Weights of a small GPT-style language model, trained from scratch on English Wikipedia: 11.7M parameters.
Each number is 500 + 40 x the weight over the matrix's rms, rounded and kept within 0 to 999. Layers, rows and columns count from 0. Numbers have three digits each.

# q: layer 5 attention query, 256x256, rms 0.172, rows 0-30,128-158, columns 192-255
# k: layer 5 attention key, 128x256, rms 0.166, rows 0-30, columns 192-255
q0:481492441545452558482507463506530509536544457540441459444528478536535478526573457481480505491508507510521508510440490486522539462531511483486452490465454508443506574477521538426577504469426459
q128:465485404581553479498484515533515529498530555563502504492489539531461467532552511494447490568524480444530499486453496451488574540529456514485504484486524480543596539485515449546454514525526478
k0:454527550531514494537513545499490453421554549456417505532583542543596527541553493535443480495475505523555469537517521488429450504507522538620567491486511531512481430443510481517502519393479527
q1:472484441512586493494465527521483510492482487489502500558539488540505558532487454463510536533498521551575504492508496464460499501493522509458556515500510513532555532551508517510466465519559470
q129:499490530540418447480422454438526562447511400484416482473516514494446537511487406521481541443422517497555514490480451472495428501457534451402454513514507478513525529529490502497516516494525501
k1:534501502505549548514536488540537547530517506465464487478504460503485521443568493470541452570467479511485512450483478483488543538464552523510461461495536468531487425573527469466508606511555482
q2:508467490507466553514497553526477499465470517467475505536487462549515522494470443520458458507515484468513531497514450520531486471497503503503506479503451513473491504540472521485489450513506511
q130:537420483496431502548477490490515574422431536477467523540469485424478486501501449566521442525413527511514485481404496514480553519513417482435472516453427563517485554531527517571553457559505451
k2:511499504456468393480418548508529485467464535483512490536513538502451523499457564384528524500526499475534488505536504463464497496487455488545504474492600458519494532491556506471412488515490471
q3:524539534487447586505594434548483489459480507538490513501518466587553439525485510498476447462551603465496578494465506526541476406495437549569530518465451566428494551453498430484559485429440526
q131:492567499504564575605492548606490499478442532477526496459513465473555456475486564497487477485554510599494511489480435563437439509547430510503443569534480538547451514482477466566545515489540522
k3:482501467489552468512540536600430546483517492482397453505521524517473499573490422516476554537461497528491499526540474566430544495541472479507485458485488485517529520542519491490512465487513430
q4:537490524508457521515505496552538420488507493523497490439474515438478499539484492521567541486493457466448433413462546520468533524549522506458489494484509545495479480494536513480482486552485448
q132:533543501518492546499560503562439461466511539449459477502449496517567506518461491472497467492533529521469462508503483525526502488543533528418540473416444482529519524477524490532479458464473487
k4:459483486463541486419509454464516511426420510425458502505517534483488447472519531474537499521469535456469458536504544495557508562472406491529497484434482491523470441447513491594496486464520529
q5:484532472430451469541488518501479456532452533512470493465531518573497482522542553427539480519485505538525493489554522501550503435478441483525508545482547500559482497482524489472527494534529445
q133:546416547544598524494462583515414506509537563554584559481439525512552550454453600511474452491545434491465447489498487467475569492530387481556561426442541505488514530447546443506539578470429401
k5:530490495479498469570462488489544500507479526476513561436495418507491414451452467494569578459505497539421471537512488520471540463507503525444554511486429466549506508528478452473447480527485488
q6:555436536509431526492535463393446521541496520517502565519446489540447460513456502522527451544466541498487485511519509515492484527486490470529515545510496542450498487519560440473558517487498502
q134:557534522452475476555439547521479498469545534520532479604488496508481526505526477421448445499539498509490529506477415492432573441510576505482536480477463479560500495534460535519557536476458466
k6:506503568483554483498496458512556472481578491500461454402483473508365527482440486522462501549486544493517495518501538568508464474494488508532499554489519537487514494518525611584505514566507497
q7:520573572497507472458465528482493455500487524483496542451521500563431544496457495533492436564524489551487525453515468597504480521499459503525499531521513505525484412489543519543489512457479478
q135:504499499473460558478477355486546405523543526518518530449440537467513499483456436517541515491463419540458503567456491550544524502538484461498497489602526506516529537416550548509491475468533479
k7:460423458456566487408531541560519534443517545517539471529486545507463471496522579611526475432474494491405467558475484475475486375531472525538452477492463454533526551534491507488479451540528511
q8:552470525490471509558523518478516521461535509500520486502475544512445463563553565544478532550414498471463433534543537566577537478498457491508521489540525492463501565424445510481438495483463516
q136:473510510421504465548430500538452539544526439476478465518579575522538405543475502465536614435476547530539497508456549415495427507576472444556513491543449517431441510420509582461577500518378522
k8:492525507454454491489545521446588451449499463489481448485590507505495514521516492591449435473534469430496510516479546483493549536509554470523425507494498540559503520589570494487478501487465429
q9:517565507536586534464459490501466545498505466518462503569410489491532501483548544501566535503560479478542508512506530479484425475534528492545512492545493494452548452515498490500455493519584469
q137:450477481484465539450532514460530565508542486518468458435460464489432519497500457542532490491521523526500483543455577514389492479443580496476526479505575461517509414568585487476480496481512434
k9:514541528556569407516566447544524502495542549456486433530510487447549457477589535528577549556541490494468476487480466481493527486527472452527500508531505493514503435454469557554474506491445474
q10:511573491495526434538451507435534509489484520476457577524548567500510458483504472563505499512521547529487490557490447434405502496582410441484467561502477492495484499542483484523488506494525498
q138:502528482498484437474537481436520537507451540497480485547523502516540445470510509455526451491493529505501478505483486507533441486534541467424495466510503482562501462535478474473490463534538430
k10:475570464610504533505539507518528455483540531542457524465501531534563496525516410495505487494483535520464490464540492498462484512526528518475548469511514500452505556475514498504492506475425527
q11:477516452467536490442493532475521562469471512520490476480503511561467513519478507534513497483544459487449487476539449474440477554523449499493505452519443495572472420453519485546545507495506528
q139:485577462505418528510553544449505487486448516462448517454509513490515515507539487518508499549434508548444542530510472541498532425461554397455448511482454525462483428441473513516519513474486452
k11:444461456568522444498454468582473496437508536480539477507478506439516468487461490504516482467547515451507534493492522511497491506433498495504517428485494495471507522482502480464407478491511498
q12:504471451555532499459526541497487508521491496566441525488443486525501481453482584529548531479500444477520479482536520504520553510481522471497439511581529485515468465446471443490550544418493544
q140:500522563519520489474466481517545488548492498507447541409458511529494405491480409497497454485551530506451495490554531503496497512406610489538528469495502496456467500596487457479471538488487472
k12:457597443480487547519504467541516492518504512532520418494509409525496545567529515545469482459499515541527504487506432478471542529469493521476444453488480495563502531549527500516523459527564488
q13:501534488506470471490497509495497497492447444490500494520475469491446505512537489480446509517473523491496516460503534499478459608491494544532490550559552523546489520455476456485536499519506417
q141:437451532586473529485465558407482553523507548516503496542440504518497562583510504474544491516457484533470509491457564532616457576515493560490494444613551533609556450430487465460527511512496492
k13:531478460487435531496539463539560533561542503498492526476486453524558509473506548499480535519518522526506525477468393481468535454537577435546508460443478447485428518496480474406523479467505534
q14:508514484492512510527465538485525455518511511560522558539493525515474470472466481499501504503506515479503465509526437457420482468553552500510563557557453498480487454505517401506467489467541490
q142:525560538536544515526522492540518521508546491497495464579550531424414461483419466528520527468535524543448531556505469446534493472538454592585480483493552548528464433577549446546441492478518434
k14:474502443556528474481498577535505470415514558478504485480481520502475499571529467528462487529445500449522538494494496492565543523454521479551504479495440497398484459528440511525408538541498543
q15:537505503519498499557463431381551450558457523530486549507420529431479425475503462475540511528587480492541496580486469484537493550465430535448491536534500484523494502418539575552490499491525529
q143:506549506559522602543510483520460490530433463547447481446501598561495505454502457501468484508495481519580463479565521444566568530499502482485490627490489454495538555506552484554530428520468448
k15:491500485427521511447615526578466562455509448436478468521523482580399508491485501555516474497463538565458488541496488456440482515595424555433427480422539525500512503494499538467444540566566604
q16:483502493509498581463462544558423495495514456518498498484486554505461482484541522518485505488416529434451482520512465478475503538405590545484506489511553502518512474479523526539451508495486567
q144:549412478533497453469416540502509520459498509480539483524425497535536474547431538502499566478506458487559569532488535489478532539461519522589427570494572476463538484454475563449485476532484461
k16:528509450419512538489531493448598477556518519420475558515583510542468507562514457543466443459452567500529449488511503495522474471498487496553440482466494491475515567544497464469472538453453470
q17:517524475513513476476463512486540486509464461554558510482523541500486438457495579464520435461440537531544487455524527441481491480442482543511451487530503469503506478515528540497536491494597495
q145:516520534451523584540483511538528429511557451508511535516491451488518464423532469501493486533493556470560473512556443445513479448503535579459522470475507512493486527521474519551495514470540455
k17:522455473443515554466492485466524473591485507491535506467432534583433521525508476506518481497489546498518510542472475412573463502488436469463560493488493461487482510538458436466499490556493517
q18:521478490487476519492519528483501515504460504540429478441505508457501459515501507540447507544441466517503456532503523531513508476465487478457509514490473520505462545534516574395565512560423554
q146:467489518496478503465505474544504416521444482496473427456509405455549518460534474456488421476472542516452449537500464505482439445500488525462442493510506462514517476546545509458516543516474529
k18:537455534490465498506482456426528464543523485506557548474450514550490472521484478443513501541538503521565489511519440521535444494503525454543497493412536508458533484501543432546456515497546467
q19:530526546492513496484494478528482565474575435535491498507543492511423482467518512629474472508530509469514470537422529555511511493525482562588529503493494511530462524485508426459470536521503589
q147:483520479475583480437498470517501534557548480499478430544549451497465496422564565509500444454523499494477493449508511444490539406515512527532496469512480542592550435431579478417511520481573489
k19:469517511561490506523480519466415446518459463544531503549481572495516502492529529501558522522441446426491471510554492494479462518503529481401440483570503469494502530447515534556572472494495514
q20:476472584484481497467542532505549445501466456490508463566473462490547544518458472508561508466570507436465484462595488457456530491480474555463545512515526472478493560427533475424548473561467489
q148:571435550494436362517448529405466479403446455490459490444542585573545477551442449522468503510454512519532496511515566513458469505537520535536522512519514488497501503455480503438549436491406570
k20:478534491471494519533460467527493516469554513472516514482486459506532506495486502463469429424459538529603493507516479588506486460559579464465525484512500484426511518491501485440519555495562514
q21:461482475523485467428511482471486525504555451485499525545520467473426551489495466458493449416508491479489477425526533489588548456512498523504460510497513456502469516484506573457403490519492555
q149:490486460441445496521513478483512530537474531556458537389441561483465383514506499508453534502487474459496471546499440592502419446478516448392504549607501597511463449520486536507557471510530508
k21:471527487529581482509497571532502493488438523507483522518488591514524537487446509518480434418535524427539526495507484518456514480496534504457578471464505438605505504570468481523528543542469506
q22:526450478512531470464533469493528399501423469470482507523508486497526532512516516457469499449579469535461500467492474499534533486480483502459464526482455526558518516474603538544586512481455486
q150:454512450511503531456556496449482514522570472521564473472511470511443513437511559512438416597570495544511523515548481534486481417479415580512478542547563416560518424509458497544519518501482518
k22:487488532569421459485448525500515564497463459553501417495547502516515520491475510533535567506519532560568436526465552512490437581485490412509536430493550508409489513549570503517503557511580473
q23:488552457501475504488406508538448469502527508487467537520524427496488518518484476486465451510475567468546541525536541478512539494512452499479522570506441490510534501434463489510445469517525538
q151:558495427457451540479500517458485459459472516492554571431460526453495482467452532555533516520483547526468509608427574458495497561491489393461448516453437513525453516558542416512443439436570487
k23:517506484432502527558430519444501542586510500491530502449426455559537483485505506457478542538483517487537494527493490519469529551560460536552423518495512529475504503492451520542521542495429507
q24:515508504504501547562499424522453507469474491518481552448519519477526520552545495518499506488517474577463504501503515512455531544535499583478515518512458422440476535549519500482494498492556496
q152:521554502427523597480530550474505513526379549506505486465502539564534545505553597482505504438464430533480542416516561561570476563416593497481534585415485548435559624483521480537507536477516508
k24:486464460493557465510499511477460527443479460493455581448562590494454539531510553538505554432540491493543561512574481537449490528459437507449486420510474494563497492508468515463535544456465429
q25:522500488559461534516459487485520463502554496529496475522466530447528507440470556565453479529455491537544447416536477494505483471524540506445483542503514515557500440476501572478457550507443556
q153:485500430550456563545440524458503481587552507498497544502465440469469461486467481497575374523457504431473516456584553550524520486553557561369551556476558465560493435401499499510487530476556540
k25:587540506471509496533496576463533466503535557524509525480552494538519400503491540504551459499458557494464514484457589489472510538482542542482567461479566526529445487478495562515573419534499488
q26:464515473525511527521562514587479529456459523500541516518466459492495555461500487552484449492532528545518531494510459486520497500508505494517472531497521499564518479505452485548493480518521524
q154:508478501502442498534534566491455443526579468559446502478508499434452557471533456402456549530514495503490542431481447527533457472434435482481462470458464511547527440564500484510464506485432501
k26:536472543501558528510510533479559497522581472525544530538543533477432372435629449480535508482494484496550482536548462515569402468575485514515457475421491494508455519489508512505462569558552437
q27:512453464530416479497549490441471541513520499495503572528450489484522472456475496489533518543520475539503490480497537481520570459482474541519503527515546500484511520498523520460499513482479516
q155:475467462495464415491498507415539440466525448523453599548507476530564512474432457438477482546514594518484590454430580472511525509467515534573494547496474534595511565561465439533456476496424546
k27:490497538567524545519526473578542486517536472584566516468552460494538542480598513513504418470511546501472426552498441505515540450490571492501504549496436499461520400533511460527548546510548511
q28:466469512529501510487473499459479485493463475598546491475594465508543480534553485484488474518492522463485516426474482536429495548574523465491439482515432556511501465510493483507481512438486528
q156:505413502472494579468596475506525517501550526470503493478642425456559535467520495512509412478521514468500494573510507532495577513589468537496533534498496428561485522513551496591497458538438561
k28:511543548541545510556508481543510553494520495513485485416469564463505473562469452477491485568502555601495514592529444487551471474473504509450473475521584416363455477509507608467485498516556536
q29:536488489469584507477449443501480485480482492480521520497557512531528478463522526527497477508462491475454508545468551508427591495563466484453495477482454526541492480529463437545436504451533518
q157:514465501466507563419517500477521480531563482431505444547515520523521492459530491503445442401504461524504499583531596509503440516480450512567511559509473476507445462482539406450568535405447533
k29:487511429487457554489470527555507506521528512575478524555480547479478446412508549513506505441482586493509491473402509560549438476538511474448447503481431543521570587463464516484499480500485513
q30:495418485486440492407460562515474529519522464500561546479515509553516476550458471426545474504482503436509470473481521485510557566476567493458493477495482479490518523450485499482512502446512489
q158:498460515463553417533555446473467462478532487437477531425501481464523475487564556564478506553479482461390476607517540376567396463456546532484477517491484569511421548482468558515457536514489464
k30:468461501522494509518599516532574509508473494518541446495517486487505486484482568456471496529524479467484532462473497547486491478468528529516534469460535506528500392483510513530420495501511541